config.yaml
activation: "geglu"
positions: "rope"
rope_fraction: 0.5
tie_embeddings: false
init: "uniform"
optimizer: "muon_variant"
lr: 0.00658
grad_clip: 1.0
decay_fraction: 0.636
decay_shape: "linear"
train_tokens: 143900000
Each number is 500 + 50 x the weight over its row's rms, rounded and kept within 0 to 999. Layers, rows and columns count from 0. Numbers have three digits each. The size before them is the row's rms in percent of the matrix's.

# gate: layer 6 MLP gate, 448x160, rms 0.129, rows 9-63, columns 0-79
# up: layer 6 MLP up, 448x160, rms 0.14, rows 9-62, columns 0-79
# down: layer 6 MLP down (transposed), 448x160, rms 0.0578, rows 9-62, columns 0-79
gate9 092:445451537461545445489563399573500495439598530433511521500487452523538501470523540451489426484585598582416518428473470496479519526544605494436568473500481498538548502385512528530370504520424607487405477505406494493468539514527560584481527504
up9 094:462544418387392493457384601455529498510478436549483499399499484499460521566458587500444514538555507543590564494529493584525485509493391521523512484468395429378487501499563571580487570481571503466585414461458520485438477520464470541505515487
down9 090:555361527513584579614605486485570608439452531488512529503519475454496538501500485485596504570486549559535427514486442565481445590513548450483496453507603511557509441534444517539538514553551475525581532510416418433446467612457511449506527520
gate10 100:470535584458563463447589540580382514478587458545542476521485587556496508607552555537490499429533461506460510502540511528470469464512546549557525554516540553498459468421485502523553525443556523555569514495488504518456518517477460408434634487
up10 095:409507397633483566526457444498477470475579501519502555539439465523494466452488474607504570486426420552522564480490481437496535563529530526523456484470507486573524532520450496563628447529549489492487487400446630532521494503422504429394482529
down10 102:458482562508547541451442586423607446555458548487491483484388500544530498542514516488495488510509528634498453603594432483519466376435505547464507492509522539537396522510488506499432591369492466483463511498507447505509490531534523502382521585
gate11 097:480474581533543475585464480508542397563527601552503475408604439522486560529470526463534504576447534476527525554480545467484493534498483567469413457576506549512547468502479446527555519441441519488486557441606513426502539491531521485553447531
up11 097:467530519440436548412496510477453530438517457515479458559452510459488499526548432569452518465609625438474650551564499548490441591465511480496553538518503432589467495523527461517428437541558444490545461559443519518527516484564496516544531438
down11 098:585621559552453501565474521552546506509490474578419440506493598514494550616480546493515535489452601552505441491491464585414442510469530487498533574498548473515579499533456426396495537489519557537334521491481460524478548386478507510433466576
gate12 107:535510475501510454577586478557522495478515480391497456468424552497532510464462523504480468499514531558533545438508508550545568485453528523561534531499539472593566515517567479541481511464538533503446513470539492526551527496377578441502464500
up12 103:517442548502477464462485433497461499397612449542517471471462605471532456495473496513598578518443502475488470495507468584531473490550455525497471408464544529539469569553582458549514553529447517533477472522454555583486548476541515577430488542
down12 105:516509440489565464376454511523511520413495556551534650547495489561505525514534556560444506448491587527504605527390503518590569493454530455447582422498492444478587486572464474557526532623511532502517501574536505496418464499541580519431456488
gate13 095:488404467454428525478489442550470552494498491442497516508432414468531498473534572528474516460519485456524460475498473545404589484479543508486551564473550527520434543566498589513557512569597472491484453490424575496549469442424424525423586664
up13 096:483512523455496523444504633449514486577532547506485543420444470491453541501487482477513458492404541419491513436459497488529498438530463386504448464434511349530497483412429466530597457545428472426517515591555513369497494517492476533521577529
down13 097:492543521523512459421558442455451507531526472417535475540474500450415483588485506530493547523554505515461475544540478510503477582531558543611528520420503573509438572572507533546393442525522509490456478431473382546558546514523492484531444507
gate14 091:585483577481457518443556492434536554513566541578543418587537547569552517553498468483462555452496546501532458450453492525431466508556449465469422506445545497474543412512504432456483466544466488581498533494546545537552480441440639518523533457
up14 093:430496468504475433500491500558533409498456590429499478575509434457492442535521552532529365456484446537513531474563526548533526390591512563522485475504536468455577460528512380553479447444468574460465394456473478496520450590493451466488382405
down14 091:539531497486416487591432546487500440502484569492479623460493483583526502540525498461557596504537598513485472602518523453474514455370553494429594528465524545518421536574543453458435554470489527534443494481543448573467537450410532603576597520
gate15 099:503463504479518513489525452521509456536525537498478422500470490486550538489544489570530456489470479505545435510555454478557480517517527583462607525523363590482444441472579440478434550495445436538483488582531530529577537402411454431566551541
up15 095:570553451504399541534509537550611476455514448586513465511430490469418510491518615500543464520475480475374464469472436434488491493518420539506546468484528445493487425436526589384483492492512470483501420498522433498599524497501444478480490455
down15 096:446440432523507465536562608462398483535515517542492555502363540581544510492542471508496558475506440544554541463464491533513415559430516573453546469439529502504527468609408541494543483552555529468578489439545604491539507547596466479387560429
gate16 096:533495543502510517574469491604437483581422565550500461355505427507486439426490500503504476479578573488464532491522392461549531483579497385586542421432595498439505375410476428512548565544488463522480478501503445529409470470557522554514442548
up16 103:451410400441505508448544471430554511513525464424475585544526494460446532520532440526448413470578578462486459563509466412546505508518508413457450484558533418423502509538491560490449493582473428498573514580561542500444535475448532534503509446
down16 095:446523496542585513574486574536440515551539567538505335558485516511550454583466511466486482396515477604474476547486532523506560577536466578413485433525426608482522474470535485448544498447450491506505533585534407458434577417522499507488540418
gate17 103:539509450504511444498503438510468479441553544431534456480601558481556568493536416550588480447481485477432524492492539577502513535470469581498560581400645596448563416390461506466445537484484515352435448441541533414480467488538525551544478559
up17 111:525497346508464483523544511480476486552557639486442474446467528480483523524486397514473478529484546397439561541548555490498500425444535414468512525537466433539559418346501575427443546500450558554460475422476423453493544495528500409428438524
down17 106:515518369518412531475588572532485582481498467428559546448492512537522474556570599507532596444537428530489458510426525518401403495487468527416496560363522498521452578546454524596422509571465459460485454461517538507553464435604555522556429447
gate18 121:506476514527500463507504507523598378405482465405529510568570617460541418438478536448521442455444478521541505519502498473428508451509542492420449510471518492515580394422461523499539457493426514463549527531447471443463473488538438468452388440
up18 113:472432492370487578498484568392554503545475514400463496473556537473450490486494537531503534483434536436524495518497465458523446476484519534495531529510515622608500568462522483546552505478517548505600513450469507449479450490560486499373594532
down18 116:509453503480504536261518510676518423522613443453500504483525470519567456497454518464487487477511493524550484487591504485487564564556525480453513392415548466482510454489502456469516520470415589606413485521450503578530503523507557548521428485
gate19 098:518526513514422573447464481476501482452508519563618546580572502472578492538505579429433548458484514527491588514474460446494480555503549589567531586584450509544506468523500630525464541471501437437496433496494469402522491610550483523460540467
up19 097:432446435502475473559533535514519561549588446522534487586568557412582546527458582483565373498535427432506536476497562477508546488471615500474491509495515471488431491487483562519503570481502581445449543399489541615495577554515512487492531534
down19 100:483480655439483568512456392439441377603425527475475471534472457536554390402454448515542560497488554541564538505478433492455521521514521541387499511477514522569517514541508560403503549551466530457474517479507411489475443521533496487520470522
gate20 103:477609537578481485494543458646498496527591520524544454465460439500519429548491385500402540524512386489465483552554394529558571434488517508500387474506567522436552512469466410420546559479463448533538452464419434504437559366427506507553551426
up20 098:501490474511595467556580543547459453402552513485436518421575523535534570470507578556506458394415485531470500633505523427514425517487544515497507529492431431511445469506499559524431575500490433470451472583487541529505558572501512517357316409
down20 101:586555462516434456600500502461495566517553450471558496545524506560493522508473488402392515516491528472507406558516538461450540474474485594553572458434505497496507494561561490471497539527421480595474483458518535450457527443593556531526453493
gate21 099:418541428508521494520426430508516410560517468549465533461479444503454476594467506565601567417482528536476482515556522471448504543598545558479505476466517384462543448560542535461546614468425512607501435539482427508525531473499475546564509512
up21 105:452555614448545450560471517572483433561443482471577544483582544480527536566490450445585466433462528495430520429482478515524615464505516421554465465537435491476524540494530523495545504548483486566553474547509569472435499454545518478611645382
down21 102:616512597459424475534540482522465579470491481598460502534508545500527495488536460569471491548542533489518534420422523580435461493425467408360534556489506484563494587515516549455424449512519501426568505480466506486535506569484497514417422549
gate22 090:541440471491502406482519451546469519464472458467436526487442414476570496507486615491512496487500504600520521423523533536589515476432461522521404481386437609480529467506437484528487521587369497585605431498514485496557541516443624573489491456
up22 095:481502547527559448551540562467487459448492542527470534517517448450498535497401520523587471594569595520472567508525505492484477523519480635534547562481522509499452520460479563482621513477432512528625464510479586538552445509470458576602476492
down22 097:547481542524477508457533498449531454567490451507373524513448486530508598443518509446502498492464564502437530467516628542480437516518475510413500525522421554528583521517530481489461446538425455500557492435537434512515530463449570474506596542
gate23 090:500469540536481585461546476534429465474447543460476501522473471398414497504489479594451520513542407495459480519491529526518508549400500484389447405456495486585456495490474444529471483503523516371584508458444485473467451374581478434541556476
up23 086:476506504581498447490504514548419365541447544548551438456526493417533514507516592512460539525483561516516461449624570566505455438505489477455338516586496465518522478493519493562536561465440454450445515381483559457426453473539517417519494476
down23 092:471576514448565554567466477455567498547431526431509493497502471511434425499497401530607458502550536494501563476522473628552496558514539435474459429554473486503537470432438477442492536612484539524504586525546400449455537563470444446501495488
gate24 098:568472469522589526467529519477385455442473516505508603497436525596567486491574545499512480525657516558436573501507476543501475501391570484515541479532589520548429509446473560491523497504473482498480458543482527551529551574483478451415592428
up24 090:524449560494561524476640564581426446466433421458494579572506487558501517395609523542541534488572446547483483542488562506408459481440489500542537507519561507481487573540483589538546498541490488545448422523439501474453434508527452488414572468
down24 095:451461480539575426604500482537566483519468526489465417514534509531550483572532486467525383441503507537595534454497519599427509422632518485519522590537450470542513418541440490533523527548571431477548462402575428475561430499519486408549462445
gate25 094:598519605456519465426465539453506563545537542530438487488507525553519534559454559445589445553518511564409469547466496415438489579534571478508482513578492542519531514488497477517581453564505440513430512481526496540590607542559492456531374516
up25 104:509479525551533498455563524412501472449484433601489422441460524548522509540578442519479495337511484486497593527490492493591528423439488584431484478485500484564513618580508489480566513424484506461520499558400466531460452424543540393550469465
down25 098:402520547536528576532433508486488470376615446481536591426432527427447515418409509488483517473570592465531499532541474396580480434497462603498502475522519594505490475473485546496485534471445565496481491487481537458419496613465472488464446453
gate26 098:521441512530511552528504399505468537499599475438462480547625465529463516448502550552499498493514507512460525416521504465398480525401514465611531533520482516539509511535522532598444506408501476472535558508483548456591440414513529417574446469
up26 105:505455533556550610489473571467526499518475501541501624491469525479456448419519515435437463596502481478438503490521524548544577494577517465424465420579493482507498516519575496476542496498510528551400530443526504606512525515538626508486545577
down26 106:569487650481489548532460447508463631458485506475523483502551583496506480525554525493550459486417500576547554355548567558512468470474415595524508489490485563472600530458482534527475452488515470477506503534440527508615513475494507531548417436
gate27 102:602549539557534455438562546484498477462484539412557558512480520496501543559433395490503541501498536509498468434586598546514468509383578453454462590563474387512484452406592398495543431449472579419510376585550538493523569389540462486453540484
up27 108:638611525459501504542553481547444508479553472465519492556445575500543572470490451516354483511546571483466452478512542567548552483543471551479388548417501501461444408541561382563454513461529490501540368543468447473580491473508464482495497508
down27 107:538520391491520514569458469478483426469476539532461623503569553484452504511521350490475491521526441509453444495538544447446470546446467445551498417549505557494555565470444382413511527504537501472516420604512499472492520516446492492481498474
gate28 093:492591567532465544460530480497624523627496545502412521478539565480524553520583529488478509458573492540465470472425524528558532628420557523485473543563430543414554460452581495466536589455462379522510536490519544528539499446487501560520485472
up28 099:507427548463508497561532558506514521521506417518484525479512460502564517486659448418589431507473473475584561429532508606497471595542450607452557492454501440477494504411490494560493471571448529485493539516540592466474471416593508466491505458
down28 095:518412399604519514562420501502492467416502479470458495525473421503432471562510596536398494485467498422451449558498591437535477413547563502516506572493486542569472536695541565481491456496525566503501535481539516451462511479466472508324446487
gate29 104:439466586469593481449530556430456570472492542396502480465434494416523539534520436500572517436524440495478601388536451497613507452564533557487543575452630579490489569469530508473470540451482502540541451414523507534403531585534464506615479441
up29 112:578490414464593486495478492565551595430508435617423555489512534540478470589498531455464501581492648569472528500501478524525578425503489431458575568484441456467417495443431468500555548471564472472406492490545531489415648447461498455517515487
down29 103:496520440462480427430451571523561502520478455514480555554463537487443507419476485587427513411492455483516420481523551451521460468553544614517533559454500578500546409463512554585450519467445624448489595490553474469418422562553491557411509413
gate30 101:476446521474455459412545446498502398442540435469497470481475541534453482537373442458460477453446583500471445469505569504479554474580482485453472468429520462509533522573531480460543452426461551519421522489486353482587497489503370522546441450
up30 107:426458494508522539489473476514426474465515475521449541506523477479499528489431543530522420487444487556487539505514490415534493528573468527545448623529501499473546588446482544534400621542491490518503579527391484513550504489547433441516525428
down30 108:459490474506574434507442517475524471448455511488506486488477502435514406495528511522462535561581474432505549592504522603511510536534475413457471533447518533545440556570469491550591488502502508481524549416545590548500499495408504502486404515
gate31 090:555482432612498440500614477499480472443472497470545449474592541570551482487458570467489480437549470621430551521493474478470389509463431497488470530435534544439473551477573464523477496478535560499518496506523562423546527566498498549424407496
up31 095:538468585508511558424492510485533510535553431482522447476502458501527494503480569462573502515440564481473509488540507542514399527513556434499543553600524473527471469444526519537398498571484464506514499588462520550472541470566618393474474560
down31 095:480496418475524487519472540349487509449525466455501457553512544571452495556507404475537352455448524556426511534474522513464541507458521531500470514435479514379484480460452532488484497539527565484546489492568540532504435518566508544499514419
gate32 091:558462518558481500489518515438504518489466495539532481545443449497556436495494479543544502469461520507517489490456560614563595509545522536456553559543473476516581444596498478540422510452487459530485583439435560427594530585550525529357578502
up32 092:527476470435500534527471535528417510469557570530466459525570600523473553442425458470518520568562515473436484480525550491567384523392460478421466547425513547563466503400513557575478473551484530482498521459611491464489515383573492533505514467
down32 097:415540508554516504655500461338538509525495494411548489471532443512525493558438494556488428493467489528554505511540476429496530568510500482582535521535472422448597509571486431480523502537559484442478553519480460582468479461410512424545526611
gate33 103:519578504593527490543427525468444430495535470520478510496572576505519519506468501571525481466517584551511476575577451516493500647475572558473520549527564478549501453515471516577487525424427526474549553496443595591494504625537542566561583408
up33 100:468555489443403535578537528417549485504415489426521555540532513594467497592465475542537505508410484546466459446534527537509554516570422554525540430544513515462447482538536450401477498429521527478458566504422452456602513542523435531511552434
down33 099:495597496526476475430482512487542566512499485420508481548458550406476523498473525566550475562452438443576498464588487536503506395489476471428439426407607498504527548430481457538491497482518432451494579483501471464455568488477545532493494451
gate34 094:488400448530579496509528489418550552528524527564461461518500487530389574501485560450440561459454457454463468474461487523495455496416433466500530508460440573573514409433416441586490488467578418544497524432601484414464522496478551477515522468
up34 095:482485464551487537407488523536459405419482501529560491622575459521440465422511469471467429482548496500435526475556501444447527390547488527521505563389482476434547497474537456519449415490456494471472466552456510454495490443519463577467476435
down34 099:546508585471493530613540446490547529604513507490491536432418501476402523499524517521440571486504569440554488531493523452438447549471572469507524465495570479561453519481568500475608492419571515470496516462574455511483484453499528419657529491
gate35 098:532487464541474486600553503470490467487469494518468371465382555626544400515475475481547515428543436510495525519495467515513455512456497429498435546485512571570458442487449453507473505537600455506466453463434524521419584495513538521465504481
up35 104:472410462508519469505465528481583478533485435482478508535467518548537574497496513491445596531552426548534496484527388465428527545632388591446471527468465443530479506559534553419477575635525582470500488507523423518479460516457526458468525534
down35 097:549561445544466511477537529516530476527507502474439416507572530551520574494459439451527463508468521456521528479477591562512390512467493500532427451518594522526484535496553483569582422430582484487586445443476487394445509477576635525549479529
gate36 089:495488494542411513447546461438488462473576563491588457454535434548446554470495485528609461608476503418480605611522453378450502541416484450513469493497523492518499529565375522521576441543437504495547451404500574528583458442480389489516516472
up36 089:467474475489504457527562416500317421497581520454471420566454526523445420486529491553526544505542460477455495343444559499506561563440458430588540470476494485537408572495465427555483514476504465418484567511465511482448549527430378563533503537
down36 091:496490532555553591582505542384581506585460472524617492501525549477500521477617532476468512558609584486482596593449514502510515557596521537489490540489501512445491518481443476447550507534420579450457464447532451483403500510501462569434517501
gate37 095:403447586443520522528534591539562595503439428487502484518499517469480366466448428500543503436531447556433510514477463500483520469520548481567459519573544480524542462513509494557654544447475531550534491570499552522542505532539506483521524468
up37 094:540517524517480500526569406550487427551496478488537535536558491569548560472545452432400514538593507431456519519549452492482526566496506479587510477507401399409604498516461524466472598482484418524517543575471478401440450487462471415589518546
down37 096:581419497567512617490481515504413539479429523553403443509408449616638494537547552505554572520509453496471569435596516512508517404532483460415465540491568506523367473534610455531511512508529399497512482499441561515479584552540542523540503427
gate38 101:481552577480423497663473409532561471501512643428489536582476420461474550512552509548507500558494506523505592428550443481364525536525480510410547460533578577491482462504469448480458474477520446430513488575480549566414467460470442529520466469
up38 099:523499515437558510580560545393570493534460455437470513430438462472548440566449557540583551505491513580537517462456499472570502507536506584551469490506567537525490474470551443458508507540528454494450507503473503546488500524524552409383467513
down38 101:610468477485334440478401512563480505430530454558516465453502462502474498508455486555488425508464560466516474537592488497514588399488600525503507445567518407468529561526554516568493473529519471604472515508554511503521517437486529469435516590
gate39 103:529495480499497480463521568488541504562473509454585442490523503508553565439381531506491460462563431548458589553537450507438466473591393463533577561458462574471443506490508471488507472533452520557420534493548503425597491533391502549560520469
up39 102:607526410522434414551547355514488467523421522477484512498483408427574512579519531540465535536564544470454519474429385521535487513466495490516545446423481504465535634475410465491518566528448489517396493555442488554508441542466458566544454558
down39 098:474471435553465522504514535520469500543446544492491478508509537518506579443512447605539534454526477391540532537557485525556545502376506584475510452598509501608515494449549531533395533521550457520485497453478525509496560548498461531540512555
gate40 100:488413409496381580527584507483539463571483484471561572518529479470504523523544461440456553471519511522441502448506499466459621428479492605542430483556481512462547516604516545498456481520559550576496596495538506338556532514385503560490553480
up40 099:509464463482447591522515475500496515496568497505516464554709558570504548428537471579437445513474562484513420439455502597436547564473456424513449518551508511566521453492528452512571488507543458466412564450519522528489491514488517576513412452
down40 098:603540439470521517573491543523519568451444508483502531522511507368632402486441516507536500508526498442474537497483511492435552484490499467483459511518443536540537449481474455500447475509525484550617459493544500506430442409470428412469522553
gate41 115:516454500529518531572469520441484506528441675448562601481449544508598508501411486470560495462463456381561507460542471516541461471562472456386534500502565507487527480531534540536523488484554576511428490535472534431451541442511520515454528475
up41 106:471496519518431545371521520489438528488521513463497510598590483507532516493614487530525466508568502510465531465421564553521550487512516615512472536456437566485546584490525542560457480460460473473471520452458498497523530532474549557595482520
down41 115:572500479472542455530561451453617562498480471433506590558427501509496466436529488416619508412530457437502493493560501549483463536403542454539439373546456444526536437557553442449482530490547502455535412527571536508494522401503426526544472425
gate42 101:423383464570503466457531416443541524534434462501602489487579536526527557586503454553480569402508393494512421481515407429539458484488495531505467505462502525437417531511473484426589478456409416557508440572536458469478467547552444518471451495
up42 105:526581510625536459518580443473463447620418490496500456493427482476430566510551554430408502490478443527528484386494488430376599546475477483512478462411569593566573494503458498460492568474539462436554420521491472580495484476552447609439429545
down42 103:529502508477481493506454503535471635452570540590456571410458498551559469457446463497503596554581614507457538409407555494511520540459398554485450487514434556506498479529500461511499600493509549520477509432588565530643497429474509433449489502
gate43 093:543506472536505545521449423494548537531470487470488409550611499506556539511528526532446421565475383402445455534462545544515453463482497433487486503546548565546517504465515462438463504523511405481481575465435519577538423597430488474515489494
up43 094:539550529481609513522598615504456484427468494502506505489493483569474475526470412493573492500471510573471525606584428512466473504504566571539566552360485474437470539483456512543530484549464594504523405495554441476455474472600513486470504489
down43 099:467506498576480394555478518489542502512533502488415450551507536511505453505549562566479490420493490491494435477548538449403529584513584444492467554526547565451518546491491510568543472386533440546415464394521530499629456536461591486485482449
gate44 108:420372507460524499613549521483492470446515433545576539350516420560507566507487519454546473542515470474469536457579511584498534545517539548457552590463522583513477594445492455393420557511481455415600468514479515506561400504467506554460498521
up44 107:475526532417503556419518474441418562492513429465582443493443468510398542526518481474620553488520545414590528524567474485522497505516568487443583506504465532553553504509524476482475434463406561520536511407492478525540545459513529549523572562
down44 107:564522406503630480529454518445533555529531506456458556556529515465449549533580525478437419427474506526504404473521521482463414558507486510499459493484512516520416474498516498494442544515502571459541499489481543535454529529463479545636479546
gate45 108:496512583494416599564553473499500461509497513535524548523478499523548520600532527469575466425477575448457524422529521506466517446439514563441561561370495526445403476477446472454497504464428457615495416439399504433525449432473457543516473552
up45 105:540516546543611567447549521518501514452532407510394593458550499514458485526484504406429422469519505519518367540485445442525491511555503473470529546493514502576492565610504590512455503465590509550485506494459528545549416501331453473503548550
down45 107:588510508433404543564499552540605497531486499553505408475531568513478488526475511372565443484438394539460479491532409503456409485459516554524453495445427455507647506457411498502511485454563544527506571486568416541384550571540500469376467443
gate46 096:614426451471527561447459553479472402514516513501522377429479498511451539466534480571442440484444454549502525484406459508524577486489496473478512543596465451515487451367502615442569457576449434417493422489573531485528504484513460499530441510
up46 096:465503544410419448583513476517527419429505490517407532508435456451455509489506494501547481585453486423401540544415554507548540471475444452498437473511495488572501555592495479541554472536503465599576480465477451450529475521489509503586429488
down46 102:589461579557560505398509489471523519543491599473385512444488406541507467461496409522462449517573530483522527516455440494498494443546615539514477508555419581523487395476415532470623451557537531430480479484470481509470539481438507528512449492
gate47 099:545543464576412390605509460545528469475536530544492469560465476520504466493494573486531489532625464583502503488625479461545459517511469464523459554515564473432535569506484452627563555478475487465515468534482372438454499372491555594442408411
up47 087:481553430618487403509433493539549439540491508543472447548438462562564469508608528486512461533572432525559452510584470434431547489472424488514504526469571464459560591497458402515485498531445459445522548592524377465451536411551589461469473426
down47 102:565535530390510643477468517488463554474447439497489514555435555512532575437531434483461474460436564522541507500483459593396555517522460508545494455478489575550595435438440538422469422519539537549451455486550523430445510516580430438463476540
gate48 082:684532580511571466534471453493534511565483426543470604471492479508494401493555535529548628611519512497476584547538575509464513441588558462531516459522471528478547453534495496416473484479517421511471523449485515569518536552505534473569470462
up48 091:544643561559578418427518499467399478523563470593471512500532537551513545527478501462496555546509468439463395485523510464539519481460500414506556444524458483509454539488436410529448403504459511543500478453549569483506516474508496472473462463
down48 090:473484492558527518488440492536471447574517479576462566412655406482508484635587548555479490496472428465433470481484497574482492557550498549441505426523504574529543574552494407516472514476463490421490467503537357540472482517481442468527506510
gate49 086:428551476463583516500482446500466490382510530609539465498428451444572559509509567488569561464546489526495494439524472556471633516491501409485399515478505474500513512498486367540513439399398497368496535514547537510561467524475401426496504483
up49 085:551472457566520450525500633446500474550520468461494471521504573497464475497519468391522419541421465480525527592499489476487431442401469619395557546499508571489473456556575603569518535467492514578527477492473476454502417530515536588536511509
down49 083:431510564563488538492509488474464550471515452519507482591516531500509494541507500473531449421605547435573433534539498503398544512572522476601429491515464530568500497482540399520494471532549547441457571501597532461426400517550503629532509564
gate50 105:505509468498592536447480541402464401532412485521496486530427576520479447532528378463616476432434525474565558447545525464575517504518546477436516493539497511498438432443531503612612490501474447605599555472545470500482512557465374596592432430
up50 102:534503466502384500433495411518487545485579495486423524492459535479504477530450526533570481518502494542551479500486532521538479628524421487478472519508465534513598479581565499577533540502407437513449580513439426503588493510521351477491525422
down50 105:524502505467537501444490536540512447521561423482484618542470422408507512504537460442571547413525540493512558484571454458556452510615465440524440568430508596509539474450457536528468467543532527504551502507642521586551523490523443367505409421
gate51 098:496505472541451516612531457439479488476502531536560488581512558517398454538488442499579592525453549478530499532491450581515485463521582490638560471475466494497562360557525484483447486494502430536443529518469609485505508510406488579535441569
up51 101:472455548472480577514516563520460481497599514399507502529423427450445523542445582546484546496533445604456529490456520525513362560555588588490517515533522433540458534561473574572504556478534472551477471517569522541525505405436517469484533545
down51 107:523474340458464556406515475487452492513527516528500532515601535520463485454544486527541452501600669452432476486554431564408513448584460472515546520478559493518514498549423550490498487497545506455541459460440587463393573539421493524535533432
gate52 095:486494480499495537517517439528518482451494470514490514544633482448544497542491511490526417628552473574509506505521522533512564386366447575487436623529447499478497485566419495509627447495468464573462457525400536447544456491487529461483369518
up52 095:546463568419511543509525531598531557456552448534455577486516559506487408569500492543521520519441535452451441585502448448397433515497560466529587459515524492563487477487519471460463484406521410522467430545522419529477532482489478550543506462
down52 093:451566511436463447424594525509489473462576518428496472570519535466533521519474438438599470539533544504559512424464504468498474545587472503485449508423398511492563503504499387503450563520500504582439450442421485494469481477410515563511452570
gate53 117:586518482489493450576506510468549487538418555485540474479495477490523493659537397508555525530471468464522460486573479530459479504552436593462517578543579514511464458471568398451561569511489567545637456388497526498557465553444485491542500377
up53 116:471444487458540507478500474563558453556526551502562529527487501493486497604471564632488444490606457570423503496578462459569554463499485568484508432461573475492539484499472473549546495612506533504497521470583460450410400571512500436539552433
down53 113:627469431559534477539519518481526553505457568529504425424568528506458575517581523443437505476406328453496536506444522451518482500508475472480516512558467534511433497459584502440500577454541415443545492471535567547521531427432500415566409518
gate54 092:606533585548466449402491398510498514485505496439599442447349534540465575440458542478519418559528482518501493447457497553528509478479447437485477530434482487541556539513500439487462436537549481521451433476464531549452449494418584555465519508
up54 094:463477603427544499551509485498434548519477529559523457511513468455530503422468562607518507594584592515614478453565525651517427460399517530500510505506522536540514580463504530474459417412475361420512427492580438532477442491539544406475432504
down54 091:459505491518486547459458486452540536498474399420508475545495452453548550390531529492519504434504462528427524430459499467421584516571509567444428414354498495447457446507504440425525568573530549538345512493496425535506589486462490532572532516
gate55 098:594496548620525515497536495538482475564588407493509468437548470553482454481469453589475570514529433483554512473383445529496537520459449604506518550513541543447526509494475493429453567520493490576620503541522456497451453560477426455520516541
up55 096:534518564533512554504567492463563507459487541499537461481498519521493611505510466462518513498472503444451483548579552453510407522507470454497448483572457510397472519495531538541491351419484511503532581486522484549504588522438543516402559505
down55 099:477473529422497554515533590545465378466519498535517524562588581471578597561601471463460469473539518482440632519502523571481504455494458474506635471414528568555600450422371428426519490570508579435538446531441520478465523531518476576466565493
gate56 105:554448568527528476539514578514462512461514487489561458491541455503566428536592623566444500420527532504512532525439497400467511485503499464531479597516525566456522488578479504535550493549552554431544561539358524405455515555475517455574613519
up56 106:550524609491471504432498574457506496515520531549557447529508522536486564479487547452503577542562531523484506524521517575426451613465453442373555538479484583521460440428405496531478480580561519495477609576565433370568429490560590509484628570
down56 108:485539348523510517472444452531424480399432531463587529561464478500602472536536486464575483494485540523471521395505511454467480433487465443501522533509449519460449443500541554500521503602413514535554493525482526513553506528523502447567494525
gate57 101:473509528533537569560461443508479574502501431605532501391523564489530493464470493550507514496487605545424560555519425472471531507496542481529607523494539516581496539588493438482522540411465496428494474540544554473487417505474543506435390509
up57 105:603541505503454545509480529492492435527526422532418573558412460546440514475623448486508499519442492480535469562462497539575551495533427523486400545501489502493451517603591536492509464474572516436406526444510383527475446556433545481481436464
down57 103:494483453446531470461554470575511479552577581521480487542496539502535491504475585462550528470556531503549523488524507410541491415452506487493548553549541516563524515421475539487530498591620492431486541597488579386521453521576537488506530537
gate58 104:578447462531517480558481580493535479485540582484629468504507539478542593532521503417500432460520571519433504564495521559374436492384480445572456517583629490363438434532497536493427485454454501445549519509565567491583475440442406436472508480
up58 106:445412504475521544498554461410449527550476554443462551502479412487515507460438517501565531411518527533517453583545522505507512632540479489522466471563494570485509502466399509475420509498430457492444482496438498486476391484464526459511528537
down58 105:528439384614492433457509436454494563476544466495516408542529418518474532451518462453477539488436443540441433474475566453494493458466554615467598488466513565562608459561376463440443465493551476454456505444538519548425486409635534451481532466
gate59 094:526559519514463577452469505444500583480469487437542444503524500410560540516520494511440565462494525458464498479500435495458566504407478467443525490566534418562503544463548516458533547522517482594561497483494440566572427483458471513475532510
up59 091:489451574455378502511538514478494462527495503508471476483517511432511539505561497573496534547460466510489544577571494556487476536429433466470547410501541455528508455559445486513440578475539647483522496506447435540600493529553587586507471555
down59 090:476508447580580529444389562455513513470559485436450496534455496514463499503487438567511495544408585529520485548525542453415463515502512505488570417533465508422416461436491515589542446487527451505528493592535498550489601538462569560473543429
gate60 102:500477479446479543611403538424475531495455469555529515494534589420483399446565548482494508428485439514464428505542403618536454434465542561464530544538409525506492479449486500519501590544548463394570519510508476479502473477462505445451458468
up60 100:615494502505448516486460606530477549478601523513586645530541432473537408512496560515394463481536537523470453444538469516425482507487424571557479445483535528541475512526418487509478485497507523533484566554519462492521603617451492463467450427
down60 101:525457581473498430448512503492483600403552510461569505414504500463587521471504483411491518520539459509455414565518505537494490567507462477567537432521446480545533478522564544569561609527473590590532546476545483515550422500490461472523565609
gate61 094:475489554462523549582438493624466511518556458518449517519566531475601513450513551457529528541608436524451524497465502497511568452495522477485446487577532474532609536577495522414413559495529413400467556449491490472524395479410512553525510494
up61 104:550448555564421466463571523546514554475551553530511416536582474561519518561532469468502534544493484503450502435448462474550457540488510507442404443561596528525445508448460523509490534470518600477555425480526499553453558507449421493511439550
down61 100:495500438485515597469477531576507564482484496401554513508530448478454488385459518466471497597519561574542482478541448518506510489456346483504520536442405537511483536505475528446478532520431515470492536415543510542461457546462508534563408488
gate62 110:394584456539430459588520624576501462458498482466433544485503491487511494397570470443507471485560514545549490513488480609551531538561501470518568566560545502382514507463551470508519503606421511497532541487461482417513525459516496593488515419
up62 103:539518478530531448560467561510584510498502556485499417579499573386502502437555515449521574480489400512413533550501492506591487489464557531500555611502508435509440524447480489511536476446423510516504522467543505502466378511515465509509453447
down62 109:524542482447521497628515497594484463457519496554435565517575453465410485508529522515508489496513527442507486498469501549456460479548513564460511513442633497506495501602568433480464532642560617465448512501448507382591509553476503526581487469
gate63 094:486569527580467451547499521514511373546447522593460572487538453399566509514522441508446478482443518574635382528551467554445465544481453446479534481497469461515473497497558452433484537501515544539432502463472543480472514477452418569576552521